config.toml
d_model = 640
norm_place = "pre"
norm_eps = 1e-05
Each number is 128 + 32 x the weight over the matrix's rms, rounded and kept within 0 to 255. Layers, rows and columns count from 0. Numbers have three digits each.

# layer 3 MLP down, 640x2560, rms 0.0476, rows 498-639, columns 2480-2559
093193200100128089145084124133124114128146173144157158112113122162224140217138160175131159150169116149121133135179083143187122122130087146135101159159159154174158113175148125167097072124122111166077111108135168148125141105146170200111108092
127098122112095191168171094145179171093117096127174142143104129172134152084125101126093173159203129139112175073130114114091156135126169090171166181134099137112110181084162154125079169120209154090122128133116133085149095121164091174111125085
120193115104086102195154109171138093123104144156131129188114075123088076117159111106092158077129176092115114134154136167178068147133120100128143152106111147156124154084139178128165123135137164110161169138127102080072162147114194139196074100
050168114156119115107183133126107167156091122204131147118150128084099093120098143131128101107153123114089102127091047130128097140135112099089131131103092116074109101070107180103125111132127121081098128137133148102128142092101077088155123158
116175145133099120120124170114137092112147114116089107125154157163124149110204085109120174169140134138144120130135121176128180155159130087089109172171082117141149158181125046094161153142162112132132137099127118173135152085073180086075124143
143113156111148146111078154069096108173143143139125123142147167136124181184104172107140072164121106110152071154147137066164112145174105143152146069096164093147171141168070134107138128092097170106139178140130126079194070136117167148124121167
134134116123137185133129140077068089090095123048115163143085088159163088112161144179113145148147159146139056207135138144156196143151160115122147145077112113083092146093084117146120114151141135161184093121161145119100113097131139093106111104
152089127100108093001161122127141155122155146103125166236156121128111071147098093152096105118117108160144156097117128107141157117125087115121064121115114045179140121134171136116153140149166159158107090127165125115138139116086161123115109184
108120109133098092058099065184147118141115105132147112116109162088149145188081152137177072151071157054116108139175077138134105103146150152095137098162137103130136115155068146123191103110152115186100129132106154151094124084136139134155117067
150092138135134143110144090129052113114148104168105122084045142133153182129168098145107139092144059158114130148161154163148146116202101119131100136104080150128151066165098099140171165108174096087170125091109144126162113137138135125139135175
159128138095125132169122106117089134125137123179148158090130041103175108104099105088146150074133121120102147117022096126127097146154178134103115166129177132150223113121130123109115131163113140079168129123141134149123130121187163187182134133
126242117058086119125110161126119134057136165147124146116149157222165111109116111094154113154139170096116144152131053172138152145072124077151119121145130121127156119142141108150088125127194170098090097124189149134143146159098123116155082196
032143136087134120100148119086137176097105093124127133113109150179103120090093067136171143163103095121149099151123142146122138152072104045144088159118136055147116107130091173124134172117108128127128102112171159119116148172124165131215144085
143061135133078169109105102101172181147131138128128152145151122126100129171056088139123135171080113102104148139120118124126144103122169158131050144085163096092135139154140144131163167162188123126104125140142117127121111137114175089130155115
094117128077119115105169142164129081090111140102130089109119161108146100133147069133173140104126084107174133117139111085138148147139152076082139154189135082176112060145168155137170138150167115143103123121097113088133128106070093049181108081
130166130117141123145077109106146112148101101108056134110135147155097156134080109148071122113093103150135132114157173130117096105107163140104173077085124118070139161111131080112097160166203188118045162175113141153110087099162191111086153121
139105043138141139186157152182130111107127118148161130127134091148142161157158128087060119142106144218170158152083145159131139157098129146132159171150146146110121100109103133086092106108094136129097056191184231132109108116178106025126143114
077202146111170098061127171118150075088146142113123109090124108087064136161132144097123087160078149113113145164159193117092066123140135171113118218143181124098109111153150143082129130079121117091170112118099144149094112134118157143089141158
151065101124173151149153100119170093110136183089143173131130104149084174107102121105095163056085113102097147193116111159098146129075105126147122133144143184144137133150148140114140118137166140088099088142103120012126135117133125122128104204
140118149110149146100111141073172176124126144101099128110138120117095112104119126111118086109127190124101157122167119134146144137123132099108101122102131191101161112138149102100135201083152114175135129122152159139064144073165142177147162143
135126134080136167183191129178133173093112116171143121168155139153129066108115145124091101066073147095157148186135120158186092115187151201128118188225061112110104066105119126100053137086116149133194110107132137204113132119113120196128122134
153126041142172127133200129081179202027107121130126166107130152083162128137165066138115166124088117151159070137240136113180082115170127098119170152091100100137147121107107130139157141122121148100140116112072138104166162133131121094125125082
195207126080163180153167101095131089133140145109153145183169120202131061123093131122138137117179109153129126133149080116167124122140206139133112042105075100117108101167104107130135186124112112149137107079159114188096058113144096112154096107
147161126156098155120134086083110122128159127140122131158096108126159072071133088105152152158090182173118063124174108133117206135112106108141119075177096077094134091126119125164057101116092109119127103111147117128100134115083089112127145115
109113146165110155066108078154126185114072070146083129149100071074122072103105115161116129114138097152148118063137093138211196133093117099144134153062178131127181121192133158155117109156119160090145181118164089108112159098136063107083141151
121165098107167125108153090106091162127128123125143124108071115165124093123166168139088174109146119152082147146121139097186088135171184162144056127180135049131086154177188165090179174104102117100025144105100114141103089104150162113065149146
139170098140116099038031132117096085170131047099117118089165158179111136145092125135181127192101154127128172135136108112119148196112100129152067050133154151144177157112076138137113113138087104124134168165112107142101136157147130102084084190
157116087089113063172093170104162124143143152134126128136152143139141134132136170160097109142164113143162143136061112154142153131085109127133115139107171147130114161090158111149111197156161126084101135119171113133096139129057147146182135174
150177118121142148150127108174158142177118094152097132151131133103134155116176100096170072139203115156134126160146092152080159105115137135109087123182097156165110107120117098097098064089111140192113138178108174156108051124118201131087114144
133147145153155169081183150098140114121112114107196138166143115111182113089141155094157107078129167111080159123097126152212114106127087133119101091145162110135142145176113200169094123133112110099110066120141107187139111233159163078106111111
127130104141135109134154159092114109186137215118114125152124117140156148120151082149096116096116125159041141101151115143062140097105136083122156135158134152152140162132044083135138180158178080083115089146118148105088114125165134123154097096
150176170121139074167170138131098147073149093156158099079136166149115178117118096160157118107168117093152057155072148181135129123110182106088160091080110130119148153125133068157132137164177126109164126089159095100127159106123115149123142089
128174135095133145102118127112050182165138124070166147101113138158153169167129145153148183155111157134061132170105155164170193175187178129115157227208133122137174115079151133105116093062087150135119200123115131152133124168171115129134156199
091113125124122157093187122115123107089154147155171138114141098150154094086156150179154133166146127110113130145056077126100151140170136193130141155040203185146121129152131134137117156124071195130128107100135133093131143113137145189074123170
159151074130128108105134068132159151106102190114099171156150150068110141134143190104138082119135098107140135144114164103128126152179146143132148143113093189102137091144136125108100157088179123132164100148093141145142107120098129134075173183
099114098163110158089059143168135142119127045150145107107145138148203155136189110166147122148142082075098072080104172083114136160044118131129080143126137153099158107162053138128174081179117149107147061128134104167131123140068174150136109101
108140155151090099148106106150058120075129097198213120122116121128114123097105161161139107148176134082150126167119108074165144100098161141148100130105122134194104085160137168135128133127125113085139066157180091037140172157084167140116112106
115191077172077125131075155151083131106131164103098081120172153159122115162154136112141117099153148164089141154080099175092149111141130155071077119172122192044166127152150113176130193168084138111147163080168132081196131182141114176091108172
123092175122125151174159143073137106121114123092115105139124069089134122161160178101166169132162141181141085163153113143093127185110089047120181157060102147143128167107165106081125174180124159136196133133095164139121139146169149158170143150
092176144071089099092123042079218111127078116183179071119115106143093107147154140111212201175178116110112103166134168123124223107098136153111117166125160123178165089107132179156144098112135115116101204134116080137064085171150135127145103089
130164151176105115152140071136111081235118140116113145104163095096136137083131144153167147158126104106119079122141109157119092091169146141131117206162131090190110099151145129048131138150191122130073134121116182140109142131130114108077161143
070062161123044179163152082077119172076125156148125153099049077087157113094142141097170117129148132081072109102203117179152091122121096143130182137136132062114124138118100150089184092091138113112144101106114137195141051129165178092058177101
121110143117137129117141194147107137098163229122162096094085135159137155153134148161180161075121168110168167132145113151225174142107146101132159127130105168162121129096103095096149129181149169164114163124063148101084103152092159091127123109
139142161116084144088129137154104126132127158146113139129126115135146169080074140122120109098132092084156132170143143083160094151127098177174170165055150100095088177176102113148066112071132153100155041099154094138093099112063096123143138147
127176103127090146114141146144129185082120081119135109140023105118135158142103123170166124172128118131101070138131102118070142124089099153121123084112105078095127075088099131094121126119173107137104181108118169168196125065155132145132079129
101165167088147137096121089128093148117119121146103140163110144095136114114135134092168125182147111157131092120103135075160174119078131152155141100137176116120164119142158116200177131131123115117150111109076120108122131151193139094098141140
116129118121195125104091159153123110154096152115128078112099116102078115120074111165161050113089151076147108156144133059136125140137132118092051187129126104150153126118063150109152083145073141087133097160131149108135136150098108088069154168
144066116143053168144119170110157153132148110124163119061137076136134152148114176141137126149104141079143165155113074113070138152115126134131147144144123120130097077129115097144172155060062140172220140137138117131102143114145115108134121192
079112189101156117116138127156087127151139106178120139125197141079146165142126146127164132100154135084138162090158111159127097213128126106106106140102128150114158142109126097158099124161122150099167128070097181152159144082097103176164171114
133091132118147013121112104201153139115131096092130117100147113163130080099104117154193153107155088137126102188095150097124168079112100164167123124112131160111134138101164063101148118093206163153101081127197103108077109145137085132123085108
138104086116133117068127090111147098125144122051145117121116116157105091217102145197130110121123132152112146118117088107137150088088127099147191129140156142160148125112119104141162069144119109130130093111087117186145045149158180123134158146
158122165088119137108147122211138147192133085164105159125084075136167121082124183154094153109160087132101117103124106123089112137167103195068140103131155084103112150149179145084114119118158171111133130085122143124156135149177138153141151180
176055136143115124136136093121116079086104150077159118097091102106109180169175162130163117134107130116137161058109117122118124187109147127090116073151075105145123206139150108179138052171138080173078118180100131082133100090113083062158115092
117106165134104137136086147165138141083119153138133111144077151145160081086075092191095127119166140120108194082110145122118140142126116164159106119141063070165180147108152096123140134171240123146151126084100126134097075085090138084141116107
138177178136171156164086084102103093103132140121138154148142106108113201153165156141138139085131152150153094110052135179135124101148126132142099198145183059137170120151144114109138083096062123065107136122148144107191135126063106193121115157
126123082069122125152143126172169148130175131084135144197115130076093109086120158118068155180124176156116098098095131084138145161085039108135152165153103161157092082123075109059108056158149068127154161148073130117197145127107134152105136095
154203151141071112088164112042095130089126179095110130104159148130128112099144071078174137145089158160136162109066187111127102187168157145121073036086188152118153162137114090124173142071178176112171073150111150166118132108122163075104144136
143080152124139133147170153128166131069124082134118138136164151118111063199120155108112171143216113147123107105140160142118206130129181095144148092136171184069139129087148164149093166097196095111167158136077085088080164103096145142133064146
092101173150193089114119175161094160120172150155133085132041115164164119162195147057117103158168157128171105137166155080184148097161151130119093166096150126149101103108131104119088158137234154162109098164138095071093129134112070165176127151
215100043105149135220105070113132145106189178068132151150067097170139161187119139191130178126077127104153145141129221097165124119130024105189128131083107072071128115064116150124067169092194061112073100097122116086127126065112113111078118182
078141133097197117197129111109102172091154163149132084137175173173148155133111125101077098144129106156083083089119138048108147183059217101102131128118143151139140152117160114102138143115133102129168153132135131174123117135193113138091128106
158122122129079122163168154141160148061152102109151113124141149102080152114127148120198172153146188078108200189121113148091086162194138140159145194173111084132120119117143137080129134127061131120136138178073127071166123137092156020099136150
114147127186133109140183152163098066161107090167166132106157139146159106071155155099133076115086140123141176139157165148133171177127157117102106103097127115123161135140207156136126134115121115106185079118161127163138100125161236116168147148
162115124120136126113093134156090135087203057059134116103087121096120099111157131099141128164144103111121118130147076164139140154125140118182077146107116147098082113137104141177095107161117110114139087131065143118074147134111134139091178109
158159086179144183150129119106142164159160147145141135137171149110143105145085139115146056141092163161139156155140182114121137115157108054087093170173110095194070176116175141129166233111139120137110111147128087102139107118160126132117136095
134114123144127161160137028094171116126101158086161112052135159122150091080121129128130080105096144217093103097099136163101159115151167137111041101099113155124122188136137122099143082116147168181126114100180128107091129136111130145115154114
193136104165142117127160101156147152102085092134171158098154118166093134151133170053184154140232119156121158119104131107146168117144125133147138141137138178180178136089141137185105092132111108148167165127104103118142153214078167209157148162
121137085083104110160148148070154185160119147112134157076146112105084140131150124149074151120154128085153126127158100073203097143136109100133063153147180112126160092106134062113180091114114124106078144095146098122145188161165167114099164160
109151132141128162089223113156147146227100175129131122128178154124159104127136178126136130196108110117056145076111074137069135147143111106067081143167115094148178133139126117124136119213082122155075170114117178099143180153080090148133134102
108112129111128136108142069133128137046111140113192097143165093137107089082165088163132129084124122128135134162155116087132168060192139163119168088192105072120108139180140133131069141129208115130112167175139104142099097134133113148135138182
156134171077136113106103131125146103193049147108077111176183150172133117121081109089104144106099139114066150203123164157057158098172162167134194132156169147139121122122173150142067168114106175156123135127144081154081109107116123124132145140
137109143155149135149123126123102163155067072126167135167112141120122107168074157170180118159141154137127185107081152150135081122185063138138122087048149136122101136154171199155146144096097131137169101146099172096167136112095118139125114091
134051154173137166168104153109089058143047130080164121162118139102121120114072145158153065083123125132124053140102149138181085162046159172119123092134120102131186099115138118163092139131093119122119137145202093135126129105125143175095134139
097134059164152151075088138172121135155096095120112113190226122080076119098169090123173097114144153073148137136153135140055110155143161152113124135134134157111136090081160153135099136159121144211157128191155082102116126118139133088106155113
077162170105127130199136112124138156090154082140090138136136125162146122117123143159080169139109157157112110110145126148125138088141170140134059146046112163176189101143109151168151157119058138105153135079132167122110150158133054157140193070
101091107086136118036181117129113085107112125146136112159141115161188106077160146140164208132168111132063153063162182140118138119120120073175140155110109140115099171055161166145123124112159138110188086171105134143160131055120132181078142173
070065162173162086147145130162091136147167133082115142087123151157107149154070089138157104183114181110157151133072138077136188163139097111113135081161084115088108145064091153152065121121146099126180129130150095176121123166136110119144137107
151079147102148144101163120112157112155106158146148151182159149103096117119175157109186127137112175161157131165108154151081154101161136088128091100167100123122119099122154130186133129117155110153125139100096159146190137118083169149078110143
106137141128139114139112180118175076175143129131117141143143105152092101131127137135129170142128219124143106156160169136140104138163106146117153158143167187085145163145160094160137134092112164126176154194092207112113133122172092116123116074
111117150120139129160113132166140083118153091133121170195100129134116203118052155120110131128109158109114109139154098133108113137142083066143142219115120035128135057146117102165160108152062134119068128143169100137097128098107117070165091090
175178145132115181170152117077109138142108159154166152145114151138143204105122107118091110165093091112129158060156131116191113143175111172135158143142126104078153106146131144138112127126101117103117068116126095101165139150090140119157104086
122132120107178127106146152155127154126135081116080087105129135111112151126097098115159110134138080125133098164113146140089191071104183090134157114130124114114073060135101128093125063065196156138149137157203155168074111131144097143132168151
111127089150158127164129126129160111119166116131139094186114169123093169072125104094135140138173088120150129177168156143172110118086099135195210144149177148118134130111100157149185129128122061123108087131114126109107177161157132072085101111
134111123142115172132103113116141080152161128125136112165151111126079113161106139137112104144134129104127139102107093113118093138165194116124157130150095183066131093099136094048145085168159069167116113231112149199036116081150150096159154126
087147181088085084124148103114164146112124148106099129148093065120201163089124107151095075159072169147085152116116072126169089149110178084116155030082105109114062128109153089157090050167080113135186149172123145147137133119154075099123109121
122114134091130100108119121162050159079155110146094083149103180140129158095121132109120179163101148138129118189123116147131122137080083175147060095101082108075119083110169121119120128104102143064152139154214184102112091113157109096163098159
086123079191105128083147137173158152152140139156135108147116083133151144185120083135129124157144178105118147146074079176106110177148179069150145082067134120120105150145153066168183067162139089099160084171139112111106059070142087103129168151
149091109138161146109157161135096176117128083100144102083155131124096117102130099131136141163112153100114139099195136184129142111116080151099144104164177119114072113200164158163111124147109113157204155145158143133079114115121144159109116157
126159150109090164117129070125127065093061122150098159138135160129152124135161128181160095166104098068170114099126121110129091092072133161165143117122126081091149142106131117159144116124158153156092131135160132138131120124134103174114143145
119153070101148137114150068190138102093145129180107117076092145137139146109187081137151152147129086123127142105112200137116149071123112079147123122110137096104095131161072165141142093148095164127117079153135107097066116090144121136083100110
132124079134160132137124119092122169061151145106102163114124145132096167090179110169098164169153088067111150152117191085105164091142137120087110109148089145136134163065139093152140102086159145116164135075143173099129126144137115170152138145
143156120149112135123103117122080148128101168137120113025126072120151192130132085104129142133096123109192176133107116143123125157101051047193167107172141168108117144134126149091125147119147101098119163118176129144083126062088078144092072159
083131095135115079093115138172165178205134146115131123136115153144170143107098146095164089064101128110073125152172140118095116099119101070142124102146137090071139155092105151158092153142129086125167139125074132106165124109081141174131137130
102102182156095127156089129168140155157112155148122039119137074133105148102099151182071126155129137076186156144080109088120177096131145165107104131139146186070125182119121186121158114100219137033171100161148131130163126126153126108170158135
146163098125089149146134096136134115174070206152181088168105129160143173079137118104112163151070177107138137098125123161159081154149156139192157099137182066091130061145170147163157196117114152189124161114175203146113149130217167077135115069
139162140165109079144088108140123167146181153186177160084087097160123171113126187056092156091109106146119075098121107172084162095197161122120093116183109107138113107158148189135121182090124154133109107092116158121099078136135147107139126161
119064153141233162156098164113136111137109171034098097114180087098105120111095146093138151127167152148087172131156027144192163134164095145117134120076113128148145123124071112156149177136121118173113095156116153117094155160182143088147100096
114079062143127082182129153132077120119098144130164082163133169131050113142069098078082166174177175088110135117161136158166092107089089127128186125065116141116087129099137117181145206114124110061169170113180054107199098098127113150200133094
125119107107122215102130079118136116145115119126143146128144113181184138159127118128142150097140115163150134205190143140125092108137114139185089131198172125086153109129087165131109128134118105116126143158148151112134154131151143150138119172
131118138179183102130114171131167142123123114148150136136127160120115132143129106156071098099087184157127119120148113131056123133112142145093144145129122101109075117122111121138087093123136126076093130174052161167141107153140081129107180133
183090196087069093105082137119103115084151135165127120093118037146128107171061135099149103181117188136117129137100155126158087165173163128116104091098122064118131131128112086111102165118168165086105096081095147100084136126057125075151218115
133162135121075127137101165136130112115133104133129094105076146139179101156147121178104087151110109086116109165186118128188130125136076134133110177097122133087077066130107112127133130102063114148182108139125149136138142124150114141113125179
152163160140135178124137155177087114061119142156179121154136146091141157196143151192143179118116125119199117160105127094129101104165232128079077120077112099075123141150158111129181081095093101113145137112114099111139090177083105113126157141
095191100141081137171167075076116182138137141142137127171122185134114160132073106081150123185094103109142188117179054212084115075101090164107146148116134114125160108132149174109123132128163123088124111161171107116083166112130168071090128155
111113131121086108082111090142155181184108077116132114111158098119151147165106147155114170164151138069149141151108156119134150097114120114114181085153155103162111124117104142098124164134195129133146097169152118091160096111111102071099121151
116090116108122135160127189170143116120157122083112109132078123079092095102112125101143103087057095119120104162188060158120129162166142168155085111093135101131161097134135120129136132131129170143123145158150145141085110139184160145132111186
137143135154135052151150106118039141155099130098125082125147099126115122188110104165134128149132084137089119089215147177116148134187149104096178156163113166137143124117103105138125157162103147116111160107159091132067061140135099175088094083
131154122128102076146099151182125109058077115106145175127140101124163084127145120132102126100111076118089123168131131118127115127108102143116139124129190162175072171178121090105085023060122147132121126155103160108110112109098153176124139093
101141108150190120187111055139150141117155105080050145129104112069179122156184098145106159081076120104091142135152157111133152066117133104150157153138100119074094097132108126120078133109124153115120139142105107128167175098075101128057123157
136124141138131111142124070142139103163120153175102094100160122155101127151098113118148127153188137102178071123101121141152113148138157098110087136150112097107126140172166124108152103123116093127110197098102108144140204159160172136164143104
090116090186117075162221111146137199114137119208109101146140131154123113125115104150151133072117131163105107152091089115130191112054157098109158148122117105140138124177166066123129019181105189142169130122065167118106141096145153092107155169
107098153103168127108189109141116108139170096103125120107085155106099105177127130139167061152093111137101129125181137160116114098090228090063112186077081189101203140124112128131138078132118156127118155184167121140124095110160127163074094138
126168106132181116129089133131131118150111067149115169189200117108133066145163176088105050160134092151076126144071088148101121106125096088143124149081180123133130151102099110091125148171123096125132186124132118073089098135126096085093149094
128088109101122082141091101108134136140103129168110127044180163130133127159091122108150129024146113124129151192141117161148101118151134128146125128151115158126179148080124101166128167123145119166097143102116154123173052065097102125065153123
096123134087087134145092241131135111093116097145117173135128107147115202097102081132161118134119141184086146086163114130134125079099162167103145143168129109088149080142105153112123116099116094096129125100122057110197122096167104158093122173
141088173165172150145127115171088160177157083121190121222177082093138120152124188126189144048139101150187136097160157106100139055179215111113112122172156216140071089087084103136142144173124091123156126141184144149109102104137121165119156056
174167170148159114164097146154110139142106110105180102148092131144112134098141095081141109122065181142118103118150151158164139130143116047069177116108106157120179142119115148151109123129131134120086137126078109151147161069083147133121123165
127093175094132154101149135162127126118141159128101087120137177093087099109134111146059142157141182076098100144161080088128083062091151114086151094166141150125142121118159095101143136064120173167167129134182140043133118131122124104064112167
137144193122143135122094140092145084127126193113141114149143118148137098094156114228063089166088170081153110090170126105124111154138087075120170149100136157092218162097118099111165126143096170154133120105133114152122085109128166195116160144
109149133105121132177149103109143168106150131141113094076129125134049152053162170091145164144139145132098162126160124115123135140120140099122089098116133179155158116147140128134121159121117110129091169107207117095103149145128126169138132106
132136074119187154137132154126104155137112096157145114168163115132156093064114152172171129106108188183140108134123091096137158135123117117099171094126141115144149068124133153115110133131141127114101122185118188128123116131114061106133149079
154187081108069161121150067104153079128117164126128174101119121071135128117135149159174101121139109108164107130125172201137122184099124127136129078079142157113093105072136100094186107132117112129151115162132134087117135111131142040147185112
087196197103123138109153156114143145148141173140082162096139173100078125171152112107128100149071122105122162142100098127144129117112193078125142119138119108165112131139159057102116149086133101178109091072140125131096137119215166111067088101
144140098067158180143104107137118135167132132150118117097125125168072127116077160131113169107113133143135114135082095160142127092095153104163098117121117196193050163153123131111161154102135192101084092104137112115106200145115139132115132154
082124094164161133085131165091061126168136154119145159199190156168094030133087158077100131105057121084136173102198150130172139144125081152108132085099101148139100086107171124069092077154152171106074110108110146159088119145175139115080099055
093094133182162118061140079078126147152117069180200108122096124112185158164099124121165117107180138155067150124097139131076121143142188131111112119159180147090087107131107147131161144162162100048100091178130126095143063143047105196132103166
108083113149113087115108075195166185099188121146124149076050078134119141098044105132110163129240134056048119095106159133227170129125091106123145139166081120091105102072119133143085108131106147163117102110116159096127094163110139117156145103
122139119130135085133104143068117152118165098120135075123129078130112153126154124103114119168149100091188101106147139145132148163161076125125170155116120131078177081158124158110107156129120089069119129135159155090117118085156161067113088067
168164142107148114102074173129077182125127111118136172203210104165123116156135139107147140085166113095177137147102137086084125112128168165139074163106163130099124135109152139175098074111126121145166147153128114074063122121119138150156129123
102084127071040183132149106165091127121093104111140160112157124126137141064160101082192109162170112170076105109091084155150098136102093166142128155119060172112174110112168128096131126146125137140138117136173136200113152145133090164104112156
115178105204110159127119125140165178112104146111165121100168132120161169133153111134128111151135129181140212150142150128103141149153160083116109134147121089172107119139122195139171102077146129118089117089137138144116161073133119024109115147
136128081085125148098180088127074158122109093112126113161111148180131168180122121134156121177149101153127089140132127172180108149125066128178142118167135091171182137118113144198124097109155137129077095085129099113115062124117133102138150171
149136102165106093093101130155091171160124153063089075162118046160120114138143131106119097190087091134114107114073099110147161149119171163078138160087194141111083143112134120122164114118145135127108109140147108107179124129125108149136072140
093137163135099145158136192111201106109128114116109058080116239106150127099154076141114113152152167082059103182109078195134126092078158146147111129065144120144098122115131151093108137103112175094120134183105145154107172141083091110193142084
120065138135056079100163078114083158179106084153078113121115067043124147115188155136120131182109154168204195085107144144096166111156165124116136098118087138088186092086137112110185090085116136132129163123024157118148080147168148125178161151
180109123139166139080138073149045134150087153128108156172102190116205143085150208014099163080122130120138076198114116130162061133060111142119137105149159154091199134109084103121143120162166111150118094127115109093133070149062125143169162216
145163064154113170113085128139142128107145090120137151197123049129085137129144134107136097094096095143133049122106167161107162184136093107141099190147144111087143172131154122131135135137191072047180107130146097156128110162153094143117117106
120044089111044140128121150096153100157167091058109190119126124148119163139091167189131135083153099119126150099151116111164140171152173108107133147144097116178123090094202101160140099150140131144124212118138190133109158079117118071153164121
059200119114101108119138085136102089135165092138137121089083140122160104133169103097081147121116137142103134130099073166102134129068059142130129135073120131193095065144119132127108142138200149090235141154173108081147198168193124108125127147
143096114192109124126131124141118182091120134162117101113118135039108146109152125080146134129161159136108077161153127109116081118171099158121091160056155097153151132095097149100151122139068158154118149160127076111098150114122145152098143084
147171167164122113136147148105121141185144120129124130135190142186133221115162127130092156108093054092138134110124169141191107169126176103126131117102065141119138116056140132128155101129103131169135123136061147113129119116138158060154114151
117182119154170149173189125132102118172117199079185091144151131094076133148114122116133202134194110066134134149156095174126072115150147137154206121131136134128137065136142076136111153070115162167121177145145147120135107077083127116143077152